Part of a small language model's weights.
Size: 9 layers, width 224, vocabulary 8192, 7.15M parameters.
Architecture: RMSNorm before each block, rotary positions, biases, tied embeddings.
Training: a variant of Adam for these matrices, 207M tokens, 6327 steps.
Each number is 128 + 32 x the weight over its row's rms, rounded and kept within 0 to 255. Layers, rows and columns count from 0. The size above them is the row's rms in percent of the matrix's.

# layer 3 attention value, 224x224, rms 0.0487, rows 138-144, columns 0-223
size [116 124 117 123 114 117 124]
[[154 168 108 152 184 105  94 165  83 142  90 134  84  87 129 116 173 137 115 101 132  92  94  77 179 109  77 127  71 130 140 142  92  85 133  78 173 167 160  82  93 132 140 129 121 125 120 129 123 142 114 140 114 113 162 177  79 107 107 140 140 166 161 118 165 193 152  95 180 175 211 135 161  66 111 100 111 151  92 104 121 197 147 151 160 142 135  83 182 159 139 101 153 208 134 125 102  94 147  97 115 122 121 159 127 129 130 140 114 127 116 184  92  98 101  91 135 143 137 146 108 111 198 109 175 116 164 165 158 104 168 144 183 115 113 121 115 170  78 166  86  94 109  91 167 141  89 147 135 102 112  93 172 129 130  97  82 107 190  65 142 135 150 128 159 120 120 100 176 134 191 101 104 104 144  92 141 210 105 109 141 142 109  81 126 129 167 156 203 133  71  90 146 153  81 130  91 121  95 143 154 162 132  80 119 135 118 137 152  86  86 110 142  38 102 122 152 131 166 127 141 110 131 136]
 [132 106 107 127 173 112 102 110 124 126  99 132 163 106 208 111  72 149 147 135 120 133 103 120 103 120 152 111 161 141 107 137 150 106 150 121  74 130 105 130 202 142 135 123 136  81  84 126 165 140 117 126 130 143 164 149 142 148 133 120 157 159 202 117 106 123 157  71 144 102 105 101 101 145 189 109 159 119  79 144  95 177 122 146 137 146 167 127  92 202  79 163 141 138 110  91 145 108 143 187 150  88  85 108 195 184 102 153 129 138 162 106  89 148 140 172 130 123 132 116 111 111 175 126 165 149 124 110 107 172  80 101 134 139  73 153 129  70  79 114  91 151 150 132  88 145 159 129 131 132 141 181 173 122 123  97 186 177 132 158  91 156 105  79 113 201 125 111  61 136 175 112  13  84 168 192 119  97 129 132 152 145  96  87 158 107  99 119 121  94 152 193 160 123 120  94 140 106 159 143 137 212  84 113  83 119  62  94  89 136 131 106 127  76 106 175 175 120 126 158 155 126  87 140]
 [ 81 107 133 142 130 155  85  92  95 127 100 124 113 103 122 158 134 139  79 129 150 176 124 101 165 139  92 136 194 130 221 158 118 110 119 187 151 111 148 155 136  62 158  92 130 122 125 127 104 143 157 128 195 125 128 115  71 168 137 116 146 111 168 156 137 132  95 102 135 131 102 165 150 129  95 149 169  80 157 116 102 191 135 135 110 146 139 120  82 118  90 148 184 137 107 101 104 128 127  96 183 195  94 193 115 125 116 126 116 161 162 135 147 152 128 122 124 119  53 120 165 100  90  65 150 128  88 136  75 163  88 106 119 107 143 223 112 152 134 121 205 144 167 152  90 143  88 142 219 103 113 108 136 110 150 143 159  92 125 157 115  71  86  95 119 129  96 178 105 110 129 139  72  90 169  86 170 216 127 150 105 122 114 118 145 125 154 135  98 119 137 144 158 123  58 122 123 120  81 175  96  76 121 153  56 163 184 142 150  99 118 109 141 114  51 140 130 119 113 153 122 108  92 148]
 [119 130 121 134  96 143  88 139  74 179 219 128 162 144 162 181 162 199 142  92  96 129 120  46 110 138  86 134 134 120 128 145  91 123  99 222 109 121 125  80 107 126  98 128  95  90 228 142 108 115 107 137 140 133 114 149 113 125 163 140  87 189 115 108 126  98 163  54 143 159 132 127 121 170 153 115  93 142 150 122  94 182  80 136 122 147 104 101 103 130 170 142 171 137  80 117 126 107 135 150 163 142 109 149  74 126 132 111 168 148 103 201 132 102 119 117  87 111 130  68 150 126  94 115 154 108  92 134 140 191 114 152 102 131  39  98 135  88 167 146 141 121 100 121 183 136 151 171 146 117 130 174 124 148 144 153 111 105 118  92 184 131 140 154 156 143 134 102  77 128 124 128  96 119 118 101 129 138 136 195 114  89 118 103 134 162 151 105 148  71 198 108 137 170 102 132 157 138  95 170 121 152 112 121 145  65 110 109  27 119 156 150 142 225 150 161 156 131 175 127 128 101 146 111]
 [113  98 126 135  87 111 169 125 167 140 130 152 175 149 113 107  96 137  88 146 163 143 145 118 153 116 145 144 113 111 125 141 113 153 127 107 139 134 184 113 141 119 126 165 146 129 150 156 134 115 221 132 143 100 108 127  92 142 128 165   0 107  48 158 127 143 137 124 107 112 125 122 147 108 182 130 194  82 169 143 145 212 104 149 115 140 139 118 109  97 115 114 121 141 130 114 111 161 147 122  96 119 118 133 149 134 111 135 106 138 112 175 138 113 108 168 135 143 136  97 112 142 193 107  54 149 163 111 155 101 141  95 124 115 177 129 134 207 138 145 103 174 155  85  95 154 100 153 169 129 172 134 158  81 154 117 136  97 167 101 141 131 153 151 104 164 161 118  76 114 121  49  63 101 133  86 161 135 122 103 145  92 101  66 156 155 135 124 127 128 105 108 147 171 121 145  86  35 127 126 187 192 163 119 156 142 152 213 105  94  87  45 107  62 105 171 130 130  87 137 129  82 185 106]
 [145 139 108 114 127  91 115 113 148  69 182  95 112 120 115 133  97 165 148 106 133 129 148 115  76 113 151  99 140 130 154 127 177 139 125  54 122  93  53 120 134 163 123 109 142 112 123 109 160 119  62 122 154 140 121  37  95 118 112 193  93 122  54 156 128 144 126 105 186 141 126 157 218  91 129 137 117 133 152 160 130  60 107 156 140 148  98 110 136 132 123 111 142 128 119 166 117 111 174  93 106 165  93 108 116 183 140 119 127 177 127 127 126  87 112 163  74 129 128 167 139 150  75 109 138 194  81 120 138 118  90  88 140 120 156 100 116 106 134 151  89 124  93 142  92 149 176 121 107 116 123 219 148 125 150 124 167  73  13 124  96 134 171 135  60 131 106 108  78 113 149 115 133 122 110  71 140  77 101 107 127  70 115 120 102 177 124 116 134  64 133 120 141 158 124 161 153 109 143 167 152 114  19 102  86 110 201 119 139 133 107 125 123 104 124 146 115 118 173  94 117 144 184 161]
 [117 168 117 195 177 117 113 106 162  67  53 151 143 126 110 152 186 127 156 145 133 114 107 132 104 133 131 105 182 126 127  87 136 122  89 177 180 150 142 123 158 143 136  93 124 149 142 100 127 121 131 124 120 181 183 147 160 106  95 127  84  70  77 136 158 114 141 149 141 143 160 135  79  63 123 135 124 153 126  95 144  83 111 131 176  88 132 158 109 171 169 163 127  82 153 122 117  91 120 150 162 164  97 110 155 175 158 115  93 123 108 145 128 121 104  69 119 107 129 125  86 132 119  84 151 115 170  63 128 142 193 132 136 123 109 146 120 127 141 114 164 206 120 179 159 151 124 120 172 150 113 119  60 146  99 130  98  92  99 122  69 157  55 104 205 219  91 144 128 146 153 107 104  83 164  87 116 108  69 139 108 164 135 117  95 145 157 126 152 191  62 138 108 114 112 138 116 129 199 127 198 183 124 118  68 160 101 184 143 130 181 141 139 198 111 124 156 142 167  86 137 111 133 127]]
# layer 3 attention output (transposed), 224x224, rms 0.0526, rows 138-144, columns 0-223
size [120 130 120 128 114 112 129]
[[153 124  77 154 114  95  92 141  97 113  91 122 105  92 108 120 173 132 117  99 103 113 107  92 168  98  89 132  50 108 126 138 139  84 143 109 178 136 191  64  99  72 138 134 110  98 106 131 162 129 117 107 104 128 139 138  99 140 134 146 133 124 138 118 156 134 155 131 180 171 190 152 154  77 120  97 143 106 101 126 115 229 118 111 120 134 121 142 170 127 139 107 133 156 143 139  94  98 170 111 101  84 113 173  94 106 139 109 116  94 123 175 114  54 116  73 155  49 137 151  99 143 213  95 194 138 143 136 125 101 190 163 153 145  95 115 143 180  81 176  94 118  97  95 165 145  95 141 123 133 146  91 139 139 102 159  99 128 206  93 154 122 144  84 160  97 106 100 177  94 188 111 137  79 117 109 120 168 140 119 125 128 131 109  94 110 133 150 186 152 119 113 200 143  52 145 106  97 102 168 168 138  93  52 125 135 103 161 156 117 133 124 130  35  78  77 118 119 150  96 166 128 136 135]
 [124 119 127 134 151  84 103 108 148 148  67 138 165  84 184  95  72 137 145 123 121 147 123 123  82  85 125 123 164 154 118 128 140  92 158 133  80 135 102 124 171 144 141 115 125  87  80 121 170 137 128  93 148 124 135 161 143 158 138 117 164 140 212 169 116 140 129 117 157 100 110  94  75 161 192 108 120 107  89 140  99 179 116 156 123 128 153 160  99 210  89 169 141 124 141 116 127 157 155 188 128  97  89 119 145 171 103 150 124 139 137 142 103 168 126 188 120 148 116 132 114 140 171 125 184 162 111 108 117 145 103 126 147 135  78 158 151  80  54  95  81 166 146 127 110 143 150 138 150 138 157 182 159 122 143 114 193 175 118 136 107 154 110  66  92 173 125 106  92 112 191 122   8  86 136 190 118  98 138 140 131 118 123 105 131 110 110 108 127  88 168 219 168 124 127 113 136  70 170 142  97 232 109 134 104 149  66 123  93 142 110 113 149  97 109 144 185 111 131 136 173 128  73 164]
 [ 68 107 109 150 160 164  80 129  96  99 120 107 124 116 161 169 119 147 105 133 147 170  47  91 157 145  97 142 190 136 198 162 147 103 141 187 152 145 141 169 133  69 152  96 185  89 152 116 121 116 134 152 164  86 180 116  79 128 113 137 135 104 163 151 132 137 102  90 127 126  63 143 138 156 110 169 160 104 157 118  96 176 111 139 121 117 109 128  93 134 109 164 162 139 107  96 107 102 155  70 153 179 119 207 107 112 145 108 106 158 181 123 162 141 132 145 116 129  55  89 131 110 117  54 152 129  81 152 131 151  97  86 148 148 131 211  76 148 140 135 149 137 183 143  82 128  81 140 224  82 143 122 131 106 125 153 134 103 134 136 138  42 114  74 137 113  82 198  98  84 127 118  85  94 137 107 170 173 147 124 106 103 111 129 162 110 181 123 108 104 109 124 129 137  72 115 152 136 102 171 137  78 125 153  79 173 168 145 131 103 115 113 124 112  49 159 111 141  87 146  95  96 107 126]
 [101 177 147 146  89 161  82 125  90 199 210 133 153 174 148 174 152 195 112 102  93 136 102  87 131 141 101 120 131 120 116 144  74  83 101 208 122 138 124  84 107 115 133 136 147  66 193 165  79 133 112  76 139 143 103 115 116 138 175 150  70 172 133 122 114 123 139 114 148 173 142 137 146 159 138 160 110 138 140 117  77 184 106 136 118 128  96 129  99 138 133 129 136 139 102 133 125 116 137 163 126 116  83 166  86 124 106 120 196 142 103 170 117 100 124 126 104 111 126  66 150 120  77 124 171 117 101 147 169 187 115 164 114 143  52 100 100  74 187 136 139 138  87 129 180 119 139 173 142  92 151 156 150 142  93 150 126  94 131  68 185 109 168 139 120 138 121  75  78 118 114 131 106 114 149  98 143 131 128 166  95 121  90  93 139 175 139 109 146  70 163 102 132 151 107  99 154 150  89 166 158 191 123 101 156  82 102 128  46 152 139 166 147 250 166 149 141 137 168 135 129 123 159 103]
 [109 131 104 143  81 111 188 111 152 130 105 151 159 143 127 105  95 157  90 143 153 153 175 129 184 115 123 161 107 109 123 127 143 146 137  95 167 102 184 105 119 147 133 166 106 113 133 114 155 111 221 134 132 102  99 120  80 138 107 142   7  94  47 130 135 118 130 128  97 128 116 103 168  93 172 125 138 110 168 123 146 209  97 132 137 159 142 132 121  85 122 110 117 144 127  97 127 190 141 123 113 119 131 128 159 151  87 162 120 130 115 176 148 125 145 131 143 144 138 102 127 147 174 121  38 138 166 147 123  85 117 105 141 119 146 133 149 197 150 141 122 181 153  78  93 120 105 145 198 104 170 128 161 102 103 172 117 111 161  93 150 167 166 153  98 189 129 142  90 119 148  53  58 161 134  59 140 134  95  93 166  97 107  84 133 142 129 122 108  93 117  90 138 157 160 132  98  39 134 134 173 168 127 132 128 143 144 166 104 103 102  63  84  58  73 123 165  90  92 135 152 105 194 116]
 [148 158  95 138 118 107  91 120 147  86 162  98 118 116 122  99 101 123 124 110 122 142 129 151  29  81 120 133 170 146 138 100 170 113 103  83 143 134  50 119 141 173 154 108 152  96  99 125 160 140  71 172 140 119  96  56  88 109 143 188  91 105  89 117 141 197 115 129 200 159 123 144 185  57 149 109 139 128 156 155 142  67 115 151 157 159 111 139 129 131 136 105  86 151 147 169  71 103 123 102 137 148 139 125 125 174 128 106 140 178 139 101  98  82 120 191  80 100 125 152 178 149  93 128 131 155  96 146 126 157 114  80 139 141 140  93  77 117 154 126 100 158  91 152 109 121 162 125 114 140 121 175  95 124  62 186 154  98  35 114 108 140 181 135  72 114 127 109 105 105 164 124 126 126 124  85 116  87  98 101 137  64 134 119 119 186 127 111 133  53 124 101 174 150 141 116 130 100 132 165  96 119  36 156 119  98 207 136 126 142 121 111 178 132  95  88 123  80 177 151  83 145 152 139]
 [115 154  97 164 189 120 116 106 152  99  51 152 128 137 104 148 186 116 148 146 129 130  85 118 118 124 110 114 170 115 136 115 136 122  64 182 155 165 156 136 183 151 127 104 192 145 166 134 124 110 144 157 133 184 170 172 164  68 121 109  86  97  89 177 160 123 133 138 133 153 161 137  97  75 129 116 131 155 129  97 185  68  98 140 149 133 131 152 115 161 147 145 114 107 156 118 121  78 117 166 148 156 111  91 173 136 100 117  77 115 123 155 143 113 109  59 128 128 143 125  88 136 116  80 159 106 147  88 120 140 198 148 114 128 118 154  85 133 133  85 159 201 109 180 153 158 135 144 198 146 127 112  41 131 104 108 126  88  99 103  84 145  31 126 211 231 135 122 152 165 151 112 101 100 154  96 128 112  72 148 127 145 127  97  83 136 149 123 132 186  97 128  82  95 116 105 147 125 177 122 156 166 123 123  63 142 112 170 148 113 139 129 167 203 103 102 164  86 162 100 117 108 131 116]]